{
  "num_attention_heads": 10,
  "num_key_value_heads": 1,
  "norm": "rmsnorm",
  "norm_eps": 1e-06,
  "rope_theta": 82300.0,
  "attn_scale": 0.177,
  "parallel_block": false,
  "optimizer": "muon_variant",
  "beta1": 0.93,
  "final_lr_fraction": 0.1
}
Each number is 200 + 30 x the weight over its row's rms, rounded and kept within 0 to 999. Layers, rows and columns count from 0. The size before them is the row's rms in percent of the matrix's.

# layer 3 attention query, 320x224, rms 0.066, rows 3-7,35-39,67-71,98-103,130-135,162-167,194-199,226-231,258-263,290-295, columns 112-223
086,213,172,208,195,238,235,233,191,206,176,215,225,245,201,184,191,137,178,210,133,264,186,236,206,237,238,212,195,215,197,137,211,168,161,217,195,230,195,235,233,120,195,209,193,216,197,195,225,239,208,228,195,231,205,190,167,177,214,214,156,218,141,241,231,209,184,225,239,235,212,172,164,161,169,205,193,221,258,146,194,200,208,170,205,166,208,175,227,231,217,138,177,181,193,174,132,192,175,204,233,164,185,142,238,236,177,196,231,219,208,249,162
063,195,218,220,220,214,247,176,237,174,207,200,233,208,131,161,225,175,191,233,203,221,182,174,230,242,191,204,192,168,189,137,220,214,176,267,178,206,297,219,249,191,182,215,220,163,203,208,228,201,184,251,227,245,167,264,200,227,240,231,160,215,205,220,206,203,177,220,229,158,141,205,161,191,193,212,216,229,236,201,229,202,217,185,213,183,220,198,249,253,197,188,205,273,150,251,188,191,215,250,220,204,182,184,153,193,171,142,219,220,195,230,148
087,226,204,208,205,186,137,163,249,197,188,190,196,233,208,209,170,231,218,158,243,208,188,235,238,215,265,141,189,203,225,182,175,166,218,215,150,199,233,191,213,205,186,162,182,197,164,214,229,216,274,156,201,163,220,154,153,159,213,229,242,210,222,152,288,243,167,260,203,137,206,241,152,219,244,190,186,186,199,185,181,252,163,215,199,221,241,185,215,222,210,182,184,194,274,176,225,205,140,229,195,180,196,177,127,211,184,185,203,153,216,211,216
088,228,222,222,159,207,196,169,220,180,170,184,200,204,215,225,210,212,198,239,225,147,175,200,197,124,160,228,164,290,197,261,160,217,232,174,193,224,263,158,171,216,176,148,148,188,225,169,186,217,219,173,207,166,182,214,202,227,249,238,226,206,201,209,187,185,170,225,176,211,207,183,157,165,235,178,202,149,175,212,195,259,211,262,160,204,190,203,238,192,209,246,231,178,244,219,243,174,280,212,149,181,193,269,183,192,216,187,202,165,197,168,194
100,154,183,220,191,239,180,218,204,228,180,182,230,253,170,187,179,202,197,148,227,187,207,161,216,194,232,178,170,242,204,195,167,181,203,198,216,178,169,189,245,170,186,172,201,182,150,207,196,272,190,197,271,228,188,156,156,211,210,210,180,205,203,244,239,223,179,236,197,164,209,173,252,239,177,217,220,212,187,166,190,175,197,191,165,210,218,172,182,238,203,204,246,143,256,236,196,173,169,172,251,215,191,173,123,181,177,246,203,257,238,177,200
091,212,174,229,151,194,281,185,255,234,243,222,216,194,208,195,213,166,212,183,221,270,198,206,185,237,217,254,204,226,156,172,165,226,201,161,201,163,207,214,204,150,188,187,246,236,163,205,239,215,254,203,229,209,195,229,169,131,197,212,168,184,181,230,210,213,225,205,198,188,253,151,180,215,206,175,190,195,196,142,127,203,121,165,239,178,207,143,236,155,162,197,189,160,178,206,200,163,206,172,187,165,192,232,256,187,214,219,175,197,180,206,272
066,226,199,185,182,210,168,151,220,220,216,182,197,174,211,170,213,161,203,257,222,188,167,226,238,182,176,164,187,160,170,185,206,242,233,230,231,186,210,193,226,200,253,193,233,210,139,195,207,199,179,216,184,286,206,226,141,171,181,205,186,204,204,207,165,231,153,218,189,193,159,221,152,190,212,219,232,173,231,184,159,203,250,280,170,218,171,170,207,228,211,143,196,270,230,254,180,218,178,217,198,209,182,166,203,193,241,154,193,128,207,194,163
081,202,153,182,180,233,187,167,166,201,243,167,225,177,198,154,151,173,211,248,155,203,153,203,184,149,170,222,180,217,206,166,169,155,183,192,203,186,213,225,180,198,208,254,182,209,261,189,186,187,242,161,191,245,211,228,231,241,156,169,234,153,210,168,198,156,172,168,131,211,208,155,160,175,290,207,206,207,184,180,192,228,232,226,202,183,164,170,183,212,183,133,261,218,194,152,168,233,220,204,207,135,209,144,225,292,198,206,235,174,124,161,210
072,214,165,199,201,223,169,222,174,181,229,234,178,177,214,188,150,187,189,226,177,174,170,151,175,129,240,194,191,216,227,193,186,213,249,160,205,163,237,243,169,202,219,227,213,181,237,201,193,151,198,192,233,198,186,163,255,234,235,153,207,195,184,235,213,167,201,224,231,204,217,218,202,186,266,198,165,167,217,225,236,240,211,215,167,185,130,262,218,194,139,182,243,218,230,199,182,248,207,196,181,216,249,162,188,264,137,250,187,189,218,204,208
098,207,192,207,129,202,210,158,194,135,188,172,180,241,169,154,205,196,204,240,201,232,247,165,250,146,171,154,180,235,251,209,178,173,174,213,147,166,228,150,261,158,104,170,240,192,197,216,214,205,235,192,214,184,171,172,129,177,255,219,211,181,195,198,214,284,185,172,147,201,242,189,167,207,147,222,228,188,236,167,192,225,198,223,206,225,207,196,196,189,206,153,258,228,189,199,223,174,197,207,218,209,182,168,225,165,151,211,218,224,200,234,208
086,208,184,165,183,208,210,188,228,156,215,182,171,188,190,175,147,245,217,210,208,181,233,116,229,217,198,263,222,210,206,191,207,183,182,213,241,184,192,217,204,178,178,179,205,216,169,200,245,242,187,190,242,184,219,142,214,168,191,219,227,174,262,248,166,198,199,142,237,201,202,188,183,206,206,194,228,196,221,215,173,184,171,225,194,210,124,213,187,204,154,118,223,227,194,174,159,212,128,219,262,204,155,256,212,183,209,218,186,181,246,186,180
063,210,208,202,212,172,189,160,182,197,163,185,226,152,219,179,204,199,244,214,198,157,125,199,196,267,217,210,213,243,181,198,183,247,239,196,210,204,236,186,223,191,209,121,190,208,185,199,126,234,193,169,225,230,201,232,178,176,180,233,264,197,203,253,132,200,195,214,225,216,166,201,159,226,207,189,205,232,171,195,160,153,185,209,200,173,167,182,224,191,186,222,137,204,209,214,169,213,126,181,204,181,171,133,186,184,233,143,191,225,168,173,253
084,223,160,187,203,186,188,211,191,186,196,175,229,166,222,255,143,196,184,236,183,162,190,184,212,206,143,182,217,163,188,204,227,249,210,203,181,242,207,200,186,202,231,164,216,179,202,190,189,199,169,147,253,249,202,250,217,169,172,200,177,238,222,205,156,186,217,220,164,170,251,241,206,233,199,160,184,214,190,167,207,181,147,195,183,201,175,254,189,202,220,160,205,267,191,206,265,142,232,184,184,231,201,243,190,174,199,220,201,222,208,180,153
079,221,201,234,244,205,230,212,201,175,177,167,242,227,170,204,153,195,190,194,238,197,249,260,204,223,183,171,208,173,237,213,209,209,163,196,235,280,167,211,133,260,189,278,181,239,220,198,178,149,186,164,244,219,182,207,238,234,250,212,231,200,177,187,209,191,218,220,176,206,190,199,235,249,213,199,216,206,205,264,217,204,209,189,171,213,171,203,134,185,185,215,215,162,197,184,246,176,204,229,174,281,182,225,229,203,255,211,227,194,207,203,188
093,205,197,236,118,220,199,215,221,137,106,185,209,244,200,195,217,163,225,146,159,200,158,173,201,254,210,175,188,186,158,197,193,190,219,271,182,170,213,208,250,251,228,179,251,162,206,188,186,218,169,223,228,239,191,226,143,265,174,240,221,196,211,193,232,226,201,176,183,216,208,169,164,207,221,151,166,178,224,199,166,235,199,207,219,224,221,201,197,191,200,192,212,166,125,146,210,218,223,210,204,237,191,275,232,201,147,181,216,215,144,196,239
074,177,170,250,205,165,186,218,160,198,192,192,212,200,213,238,187,173,140,178,152,193,242,275,206,196,220,199,178,201,224,223,160,181,192,156,219,244,211,250,251,217,226,257,205,231,220,190,192,148,198,208,207,227,202,219,256,225,155,210,171,211,181,186,265,232,140,206,180,125,143,192,192,145,247,220,250,201,214,194,210,206,227,188,212,226,207,246,131,179,173,208,205,174,158,174,171,194,245,178,194,215,218,231,204,166,144,199,166,158,244,202,175
083,203,179,204,165,171,241,212,252,160,171,238,248,177,159,175,141,192,200,272,192,212,223,223,215,243,144,156,185,175,141,181,190,177,184,218,289,202,243,220,209,157,245,203,176,207,193,181,192,190,208,207,241,258,243,164,172,177,149,198,195,201,232,216,254,211,242,190,179,210,208,205,165,177,163,186,203,200,226,182,211,155,211,214,225,230,204,182,222,222,211,146,190,175,189,200,126,128,243,218,178,160,157,180,225,207,196,201,173,197,217,209,130
062,207,202,183,192,180,217,174,254,159,154,200,196,174,172,217,228,258,225,173,235,247,169,189,229,187,142,204,252,184,171,186,243,226,181,200,222,197,181,190,249,176,181,149,188,198,198,229,183,220,199,172,213,261,232,204,198,168,198,248,166,233,222,188,189,229,151,187,187,170,197,185,203,184,189,190,239,172,204,193,159,169,167,133,219,235,182,141,223,182,177,211,237,267,215,225,175,183,150,189,177,184,175,174,164,179,204,153,221,204,198,202,151
091,234,175,189,211,212,260,194,207,208,199,153,282,238,200,186,226,164,211,239,245,179,192,181,207,182,182,233,212,217,151,164,241,201,176,197,169,175,216,190,138,222,217,183,168,148,239,195,208,224,230,210,235,184,194,212,177,211,136,191,161,208,218,227,218,210,152,226,211,160,235,160,239,206,187,169,191,154,236,227,178,207,236,223,187,198,166,142,275,227,164,176,198,259,237,158,156,173,188,182,212,210,201,225,210,153,207,184,210,198,176,209,197
066,216,186,164,162,232,198,254,157,212,157,201,242,205,191,233,201,150,166,237,182,212,179,159,158,131,175,184,185,224,202,227,209,179,176,248,193,181,207,243,190,205,190,221,213,198,271,182,187,213,202,219,195,187,197,181,214,224,191,204,168,241,154,209,208,185,226,154,213,247,219,230,154,184,273,204,173,175,183,208,210,241,153,226,197,155,228,165,211,171,135,178,182,166,202,192,245,174,230,171,194,177,211,212,223,227,200,186,198,177,144,217,235
083,195,201,185,195,191,221,174,192,236,184,220,214,269,184,194,182,168,198,176,174,171,219,157,276,186,247,172,168,240,152,197,162,205,188,197,189,150,189,155,245,225,165,196,228,222,152,204,227,226,229,219,270,229,218,189,192,251,186,209,156,163,227,167,258,265,174,217,171,183,187,156,258,152,223,174,231,167,225,217,182,241,227,215,195,202,194,186,186,241,195,190,244,205,186,226,161,208,195,160,245,208,200,172,158,226,196,222,239,170,263,140,214
098,172,219,145,204,237,189,208,173,164,237,221,152,204,252,289,137,191,173,167,182,185,231,177,198,182,193,190,213,263,208,192,166,187,215,205,207,232,221,236,174,194,207,211,200,208,229,195,226,222,216,157,215,174,169,155,204,249,180,165,206,171,233,192,217,182,198,255,168,222,235,184,282,225,220,209,125,229,170,233,208,201,207,262,190,207,159,221,150,209,249,236,168,173,182,176,222,172,223,181,181,165,187,252,224,218,168,190,165,184,225,216,175
099,220,211,213,168,208,165,183,225,182,143,199,194,190,159,204,191,229,197,241,243,229,172,170,198,237,169,198,247,181,202,197,222,181,160,252,237,232,197,189,195,207,192,179,175,187,171,196,172,209,253,138,217,185,219,127,191,226,202,214,228,232,193,203,159,221,202,136,272,191,205,197,236,190,214,172,215,180,205,216,150,198,212,198,249,199,196,218,133,222,178,194,201,250,145,187,193,189,187,213,202,160,210,185,182,217,255,197,171,204,205,230,219
074,169,208,245,234,191,173,204,249,212,197,138,249,241,159,186,225,223,191,218,214,198,178,145,251,193,173,187,246,178,209,190,148,202,174,225,209,189,207,225,187,137,205,156,176,191,173,198,194,202,202,165,225,245,275,171,170,157,170,207,193,218,181,169,176,210,234,220,195,199,185,195,168,162,165,162,230,236,264,183,141,181,246,218,202,241,209,152,249,223,120,164,201,205,211,194,198,175,176,232,239,192,164,221,182,125,225,157,219,182,201,208,212
093,206,189,190,190,209,217,123,203,227,212,150,228,182,180,203,259,220,234,210,198,214,209,200,232,184,171,209,257,174,153,169,163,191,246,250,207,201,196,168,212,213,206,196,188,225,176,186,235,246,198,214,196,199,173,251,157,198,190,167,202,235,231,178,140,180,200,189,223,217,211,201,187,189,189,207,159,194,232,206,176,249,186,193,206,169,187,212,277,198,169,193,187,222,191,159,170,224,175,230,177,128,202,228,199,123,227,158,215,241,177,225,151
082,165,229,178,156,195,205,228,125,175,218,229,205,214,226,210,204,236,220,154,201,254,209,212,180,224,238,209,210,221,206,172,241,195,198,156,206,206,230,187,275,213,193,257,221,254,212,254,203,162,253,215,219,191,153,166,197,189,206,142,120,221,195,215,217,122,187,227,189,206,217,201,202,205,166,252,132,208,214,188,234,202,133,187,217,171,210,250,163,246,176,247,169,192,234,196,189,173,170,210,227,186,209,174,196,209,195,243,181,230,230,161,170
091,206,170,215,179,187,212,220,193,199,213,153,169,207,169,235,202,153,168,206,136,183,199,175,208,212,218,215,235,242,196,197,208,130,147,231,240,223,237,194,146,239,202,206,269,177,196,249,166,181,160,191,199,199,213,195,156,228,218,174,204,169,219,205,216,206,197,191,158,254,174,154,162,163,293,177,234,212,210,236,212,220,189,147,225,200,231,166,218,209,191,205,208,199,174,172,207,163,172,176,190,188,168,181,174,211,196,179,198,228,211,175,179
096,143,206,184,220,204,172,190,160,208,237,210,172,197,214,208,174,174,171,196,234,173,213,255,207,217,229,183,190,191,244,202,171,179,182,205,204,164,243,178,242,206,202,222,225,212,225,219,229,165,204,150,180,174,198,218,258,269,196,157,199,188,178,188,265,208,186,242,173,180,165,163,233,219,247,175,192,176,199,212,238,248,181,175,191,218,160,206,167,223,209,175,199,235,228,196,257,209,238,170,153,172,215,217,206,255,151,218,178,155,182,155,161
087,177,220,195,184,238,220,196,176,226,187,161,247,203,160,164,252,246,163,184,235,190,238,204,196,192,253,145,239,171,186,192,151,219,205,162,168,178,167,216,191,167,239,196,196,162,189,247,245,233,172,209,198,191,245,248,190,207,237,230,194,251,223,212,185,208,148,192,194,204,172,214,209,214,194,196,254,168,222,195,228,181,167,194,218,167,191,175,205,223,170,190,145,243,236,195,184,214,178,232,206,165,180,178,240,216,198,198,195,181,196,144,194
090,252,214,246,164,220,226,213,222,171,196,199,227,217,178,168,194,227,231,191,249,241,160,227,200,207,185,177,234,172,202,169,207,241,233,236,186,182,188,211,150,191,214,122,171,164,151,193,239,230,199,223,191,259,240,226,173,146,208,239,207,211,218,186,160,259,165,151,159,209,202,181,180,190,166,221,204,239,202,194,178,174,251,208,195,221,194,122,224,214,163,196,216,178,201,204,174,213,183,223,245,222,229,168,199,184,219,182,209,191,215,194,164
106,239,189,257,180,156,222,185,194,231,204,184,178,157,164,185,228,230,228,256,272,151,154,210,243,209,185,206,204,206,166,198,177,233,219,167,241,176,241,181,181,235,239,167,200,187,182,216,216,236,194,186,168,253,243,196,197,146,238,245,173,214,243,237,145,251,203,219,219,178,149,241,180,205,192,194,216,196,215,218,179,178,200,193,224,271,198,156,237,223,201,147,147,206,207,156,172,184,161,213,154,234,206,144,195,161,210,152,194,241,206,237,164
086,126,245,196,195,217,219,175,184,185,192,183,172,220,239,224,152,159,171,200,196,163,237,195,176,197,175,196,191,200,193,221,177,191,174,222,207,239,196,230,216,219,249,236,242,144,238,186,174,164,185,202,216,174,210,183,227,164,197,153,219,171,196,219,211,166,212,209,244,240,225,155,196,195,210,164,180,165,173,228,234,186,100,167,190,173,218,184,183,203,208,230,201,178,163,179,211,193,193,209,172,202,234,212,193,216,221,195,212,173,203,209,217
094,225,195,170,212,185,212,192,193,198,200,180,178,182,145,190,193,177,176,224,208,171,189,208,217,211,250,212,230,205,226,230,200,175,116,198,156,220,214,139,201,233,172,220,199,196,216,247,122,110,199,255,204,206,201,219,214,233,233,185,221,228,180,194,235,229,192,184,165,140,169,181,147,216,202,168,226,225,187,209,200,180,181,197,223,164,236,220,199,196,227,256,178,191,187,174,181,250,173,230,235,212,136,237,186,215,161,241,214,186,182,221,232
087,143,233,153,217,191,141,174,210,217,174,180,152,184,253,154,182,186,184,190,191,185,181,167,172,177,225,141,166,205,180,210,159,178,228,146,216,223,184,235,232,203,214,203,173,205,159,218,241,171,250,160,150,157,200,189,194,187,196,240,238,197,150,144,231,167,199,229,171,156,203,227,211,179,251,199,196,189,213,238,189,195,167,216,221,193,162,115,146,177,205,226,138,227,175,265,223,202,217,224,199,152,172,253,175,209,178,238,167,231,188,214,161
087,159,189,179,224,207,183,224,218,199,167,153,238,168,200,177,140,223,247,200,171,208,222,179,196,215,210,217,231,203,185,253,217,177,202,200,192,200,246,132,221,207,224,163,202,171,177,193,207,174,151,231,204,187,170,113,197,270,225,185,189,178,199,190,144,220,225,208,233,199,217,138,176,160,158,231,197,175,250,174,135,157,206,210,217,192,224,221,201,215,206,230,204,211,140,220,190,232,190,200,222,171,245,193,183,189,184,199,162,229,154,220,171
070,190,232,239,233,178,224,240,227,193,191,163,219,167,182,196,185,210,186,226,232,202,176,192,193,260,143,222,248,209,218,206,172,200,161,194,251,199,199,185,203,194,175,132,192,202,211,219,242,200,168,169,220,190,216,205,200,112,195,227,213,204,192,223,171,184,200,159,248,252,242,215,206,155,207,144,183,220,223,179,217,184,177,158,224,219,179,187,245,245,206,185,227,203,221,173,148,186,195,179,207,231,182,172,180,191,229,198,201,211,127,243,204
081,203,189,197,165,228,143,203,248,200,209,147,200,176,207,221,222,245,248,194,223,203,211,170,207,224,219,204,176,202,178,261,214,226,155,199,167,202,203,157,165,262,180,197,167,231,234,179,189,165,187,151,195,231,197,170,226,207,232,214,181,205,215,189,225,150,189,222,188,180,195,221,157,174,198,182,243,168,185,234,217,202,183,209,164,214,223,210,217,179,215,205,169,237,182,214,199,196,178,199,133,231,163,236,157,212,210,152,208,267,234,165,148
079,230,235,188,226,214,168,204,204,252,168,219,192,195,204,165,186,163,175,196,195,181,211,206,190,139,235,180,212,170,153,215,200,225,199,177,209,201,151,202,223,138,252,244,238,187,178,214,193,250,255,174,187,156,217,191,211,163,200,257,217,231,184,169,260,155,205,208,211,167,209,184,240,229,195,235,182,226,193,193,205,235,138,228,206,165,189,237,149,137,176,193,164,205,241,194,254,216,236,223,189,179,166,253,219,194,171,186,152,179,235,245,195
103,211,152,219,187,240,237,182,177,227,266,184,196,178,184,195,186,179,235,188,194,179,193,191,201,173,238,211,231,251,175,193,209,170,192,215,210,163,241,200,162,213,179,196,199,166,188,197,183,201,192,264,213,214,210,202,192,259,257,198,206,179,219,205,194,206,191,234,139,224,182,207,244,220,213,204,196,224,191,236,201,237,218,205,184,220,251,230,246,221,224,273,186,199,238,157,226,201,205,157,221,187,260,184,150,167,207,209,212,210,210,219,231
074,168,237,212,153,226,222,181,222,225,176,214,223,200,178,156,166,174,227,170,186,183,204,190,237,206,226,211,167,181,229,174,260,232,207,160,209,200,202,188,201,249,168,165,197,212,161,188,200,232,220,181,213,192,210,192,270,147,228,238,256,158,198,176,224,195,161,225,211,176,251,226,177,201,211,237,208,180,247,211,256,227,178,185,207,216,167,252,179,216,238,220,195,201,186,194,185,243,199,158,171,178,225,205,245,229,133,260,191,174,171,214,204
087,173,210,203,231,169,218,228,224,226,213,224,207,210,140,232,267,253,183,176,210,197,198,161,207,245,189,213,276,163,183,157,180,175,226,130,191,166,234,180,233,203,194,130,200,150,187,191,205,229,157,247,167,201,249,193,177,159,225,192,230,256,193,198,234,198,185,179,189,226,139,226,185,186,155,209,213,212,192,134,189,140,192,220,213,219,205,236,205,160,218,223,207,242,190,216,216,200,199,209,220,268,185,154,176,214,163,139,230,243,174,150,242
067,253,240,218,228,225,219,253,273,208,211,213,226,219,153,204,207,227,168,190,250,188,147,191,206,241,173,235,229,194,194,149,238,247,212,236,229,171,180,228,174,190,196,155,239,182,187,190,181,208,195,153,162,249,204,253,176,165,189,217,231,229,190,225,156,199,181,223,253,183,214,183,177,212,202,217,202,277,203,209,193,152,149,205,204,203,202,111,216,212,247,206,134,158,228,173,162,190,201,204,204,210,166,144,202,198,248,178,213,168,198,170,202
098,215,177,174,157,190,229,198,156,205,189,166,216,161,272,242,214,215,224,193,279,190,179,245,232,238,152,189,197,203,173,238,220,193,262,184,220,204,213,213,198,222,161,197,167,195,216,184,170,202,184,212,177,185,153,246,180,153,145,224,217,236,169,204,196,197,189,192,197,206,147,202,205,256,205,199,214,196,235,171,235,199,183,245,159,180,160,230,229,268,204,180,249,209,251,188,223,154,170,229,251,195,286,165,181,205,167,227,229,147,171,169,217
106,179,239,193,207,192,201,202,204,219,224,178,177,223,215,226,175,175,195,156,180,182,229,207,155,172,210,234,147,151,211,219,143,165,215,193,205,259,226,253,234,212,219,216,201,197,216,176,177,199,182,160,174,191,202,208,220,269,168,234,250,186,157,197,163,151,217,181,200,168,190,162,200,212,193,169,197,152,241,206,254,250,184,192,186,202,191,215,146,231,218,218,179,205,205,148,269,188,235,184,169,201,203,201,178,180,227,233,180,137,176,203,188
109,200,230,242,190,201,221,141,245,254,239,206,253,156,175,248,197,166,129,201,147,186,204,190,220,157,258,171,169,212,157,231,205,190,177,207,165,201,232,167,231,173,214,199,210,195,174,211,191,217,224,252,229,241,237,164,198,237,196,174,177,205,206,231,207,205,157,216,207,202,215,209,183,230,226,206,252,190,205,229,211,222,153,202,223,215,197,197,202,206,238,239,196,227,212,146,186,198,122,220,245,195,191,190,161,242,234,203,210,188,212,208,195
127,181,191,168,267,203,186,209,140,169,185,214,157,194,215,254,146,178,210,171,163,163,224,187,166,195,175,208,200,244,252,200,202,138,204,189,214,185,214,234,238,173,203,250,232,213,241,177,194,159,194,178,175,158,187,208,229,229,191,189,225,162,173,220,223,156,218,247,190,206,206,191,251,233,230,214,157,192,153,199,251,204,192,225,191,197,228,254,184,179,242,228,203,209,183,209,226,177,220,237,210,172,194,178,205,247,191,222,176,155,147,221,198
085,223,166,175,176,210,205,204,157,191,197,154,225,183,159,202,222,230,240,205,220,192,192,231,231,197,179,242,255,205,247,269,234,211,231,207,188,187,211,170,224,193,161,209,178,192,147,186,222,261,228,223,177,194,176,193,204,231,215,218,196,221,181,217,203,225,221,218,187,226,219,194,215,192,183,196,185,172,254,194,213,192,142,209,190,203,196,213,250,236,286,157,240,231,220,257,210,220,220,254,201,219,213,201,210,233,184,265,238,189,212,261,178
073,221,190,234,172,217,161,198,200,152,192,237,231,200,172,200,234,241,214,180,195,247,208,167,222,217,147,226,188,213,216,186,178,222,185,208,210,207,232,195,138,173,208,163,197,150,194,220,248,240,212,208,258,267,177,171,183,208,195,258,171,226,231,191,185,274,183,208,188,210,250,200,161,187,188,151,178,195,242,200,188,175,166,193,212,215,199,158,198,270,146,234,207,147,176,214,184,139,190,217,211,190,157,185,221,131,233,193,207,179,212,186,182
101,249,195,202,207,186,193,203,180,204,163,172,225,254,181,189,241,212,205,240,259,189,141,176,228,223,198,177,241,161,152,148,195,248,265,251,243,234,200,192,175,150,237,162,205,207,203,140,205,232,187,189,201,244,166,190,160,185,182,156,188,233,241,189,126,218,208,218,242,235,210,224,217,215,212,216,192,216,210,159,180,185,240,225,174,158,218,156,195,251,182,176,171,187,203,163,166,204,166,175,191,207,211,180,208,155,183,183,183,234,201,194,158
077,139,223,232,209,224,201,217,180,202,213,220,189,185,203,222,195,156,190,161,165,153,267,213,155,225,165,228,185,199,232,197,207,157,219,213,204,219,228,206,223,198,193,213,157,168,202,178,170,166,182,216,187,216,197,141,255,162,183,199,199,204,157,146,198,194,217,181,163,173,223,202,223,198,194,159,228,240,197,131,207,192,168,211,195,199,182,210,230,205,252,221,180,189,171,161,217,160,214,145,267,141,193,223,228,220,196,207,186,188,195,156,215
103,200,162,215,207,206,208,226,156,169,169,161,150,188,251,189,210,158,215,211,164,204,192,195,177,170,174,241,208,259,219,163,217,191,187,176,240,188,231,174,203,231,191,192,237,221,208,201,167,181,248,248,271,158,193,199,185,248,238,165,171,137,169,207,246,181,232,231,270,178,195,241,161,176,206,172,170,224,221,198,237,228,167,193,227,157,209,176,172,201,201,230,196,181,212,226,230,197,168,215,207,260,158,170,227,216,202,208,199,183,200,174,207
040,302,170,176,187,190,188,178,207,159,197,239,218,194,227,199,230,183,199,223,176,185,234,249,242,165,197,190,209,169,193,177,167,235,170,248,214,157,203,184,202,222,223,187,191,213,187,187,197,164,175,220,242,207,169,212,141,189,200,168,217,148,200,160,177,198,205,215,200,190,236,210,230,211,236,226,131,210,197,194,219,152,139,192,201,157,198,139,236,228,201,189,253,187,181,194,210,157,156,164,175,191,195,190,222,171,235,225,194,194,211,199,180
060,137,242,234,186,223,170,217,235,249,191,179,219,189,209,135,199,220,173,221,205,185,261,214,205,214,230,230,182,141,163,191,159,226,227,151,216,169,202,211,221,166,178,233,151,186,205,220,261,145,218,206,210,252,230,221,167,183,218,220,158,156,174,221,236,257,181,184,235,178,196,200,171,170,168,257,232,146,219,203,171,207,159,143,194,204,183,242,194,232,231,214,179,221,270,165,187,179,170,248,176,243,184,221,184,181,157,188,213,274,214,181,164
050,155,212,233,137,250,212,188,244,203,257,224,204,212,194,127,193,247,176,218,192,242,217,217,215,144,268,227,185,198,189,179,142,164,214,209,150,198,210,224,222,205,261,169,186,175,183,198,247,166,213,232,208,192,206,188,208,172,171,271,199,215,172,208,209,224,181,192,190,155,153,220,175,126,205,235,256,190,195,210,185,217,207,194,203,226,160,242,155,224,267,166,180,200,235,199,217,177,222,224,217,269,200,138,191,223,214,214,210,183,245,192,231
093,216,220,267,182,164,232,157,236,226,250,233,178,184,227,216,187,209,288,221,208,184,194,220,201,152,213,213,167,169,234,210,225,189,247,208,196,205,241,196,128,275,191,169,126,184,204,181,244,181,208,252,199,210,172,223,207,211,218,201,216,226,191,183,230,193,215,243,189,176,175,222,190,154,191,208,191,161,197,220,240,201,223,189,176,209,150,248,176,271,244,191,191,258,168,191,217,185,152,166,181,242,190,175,174,274,176,219,211,194,184,188,217
090,183,244,233,270,175,200,200,202,221,181,196,233,198,191,201,163,185,207,224,179,177,197,194,175,222,193,218,227,192,171,170,204,177,193,170,176,227,199,130,160,212,182,231,189,201,196,220,180,210,242,246,199,172,220,227,179,228,163,158,197,224,217,156,181,187,142,257,179,169,228,178,202,255,136,219,164,182,258,232,216,230,213,187,231,174,251,223,228,131,188,220,227,200,239,235,217,219,186,201,140,136,227,179,230,224,191,200,181,240,225,217,166
115,258,165,186,170,161,174,206,207,226,187,206,215,236,222,147,194,289,188,238,258,172,152,190,196,206,165,200,244,147,178,226,186,184,172,169,212,169,195,232,219,215,223,148,161,204,206,226,220,202,274,224,207,177,182,188,243,188,161,216,245,277,189,246,180,217,191,171,245,181,173,240,201,178,214,178,253,199,206,183,192,201,185,169,232,178,193,238,203,240,303,156,205,248,175,196,227,154,204,208,161,197,214,109,226,234,242,236,192,206,222,223,153
# layer 3 attention key, 32x224, rms 0.0635, rows 2-7, columns 112-223
094,246,273,238,189,258,217,192,188,158,249,215,202,251,220,211,202,192,163,171,177,215,255,217,198,191,257,195,184,191,218,195,203,170,220,199,249,269,204,224,221,138,224,179,178,222,194,189,244,200,186,238,205,158,144,154,243,223,192,191,259,174,177,205,251,233,241,244,195,202,166,161,231,213,234,192,211,119,185,193,246,214,163,158,188,181,284,203,217,141,226,213,203,154,238,206,232,184,204,193,173,175,201,239,184,196,203,203,160,190,247,207,210
088,181,136,211,193,171,200,196,238,213,239,151,242,196,186,175,143,194,220,214,180,274,212,222,245,178,181,217,172,232,216,205,239,247,174,187,159,157,194,176,173,237,216,248,203,219,203,201,185,210,195,216,226,237,145,262,207,203,199,228,172,181,239,204,165,142,208,201,172,218,193,174,204,223,200,162,218,184,182,177,206,190,204,205,200,203,200,190,174,153,201,229,201,235,188,234,226,193,134,229,170,205,201,169,275,170,216,170,211,178,149,213,156
112,204,138,273,154,212,220,174,180,232,197,168,237,159,170,152,248,228,230,239,218,229,142,172,211,217,200,230,263,222,167,182,225,198,210,216,188,155,194,158,126,192,209,175,207,160,181,190,212,246,260,189,234,234,235,176,150,210,213,210,144,217,216,239,153,230,180,141,226,208,170,223,174,155,167,177,239,223,255,170,163,166,241,165,211,234,243,186,239,235,205,168,231,219,164,233,176,210,154,193,157,242,213,212,190,192,237,182,229,211,185,181,215
099,181,121,214,244,178,259,191,224,209,214,136,242,177,163,171,202,198,239,213,216,196,133,134,206,260,183,247,234,216,182,184,230,260,170,191,208,186,225,177,204,243,224,161,237,185,166,262,202,238,219,212,247,217,262,170,203,162,237,197,199,201,208,199,168,219,195,130,219,197,185,135,201,183,177,192,235,233,171,228,159,176,223,174,210,180,201,159,214,176,182,161,192,165,146,206,199,231,210,198,223,213,181,170,199,209,227,151,249,177,202,144,207
123,154,257,166,210,216,164,221,195,172,240,222,161,199,239,235,164,198,184,174,98,161,201,233,197,126,246,221,200,217,218,208,196,191,204,204,166,231,158,207,239,215,182,226,182,194,214,191,206,158,156,201,163,190,157,149,216,213,180,154,206,169,179,142,280,171,195,240,179,164,200,152,223,198,222,190,163,183,150,225,241,201,157,187,182,197,219,259,180,185,229,199,219,137,205,204,229,215,222,176,229,232,223,238,202,254,172,163,152,192,186,220,219
098,208,180,261,189,191,192,191,219,212,219,248,256,188,211,199,216,173,246,218,201,200,188,191,195,206,159,262,228,204,171,163,234,180,228,226,203,166,219,185,187,182,188,189,174,203,213,181,215,199,264,198,207,183,223,204,182,183,203,203,270,205,209,212,164,242,198,137,213,234,243,221,203,164,158,203,205,222,233,166,195,220,208,176,221,182,187,199,218,197,146,173,240,230,183,260,166,225,148,201,205,227,212,190,198,175,182,136,225,196,146,254,223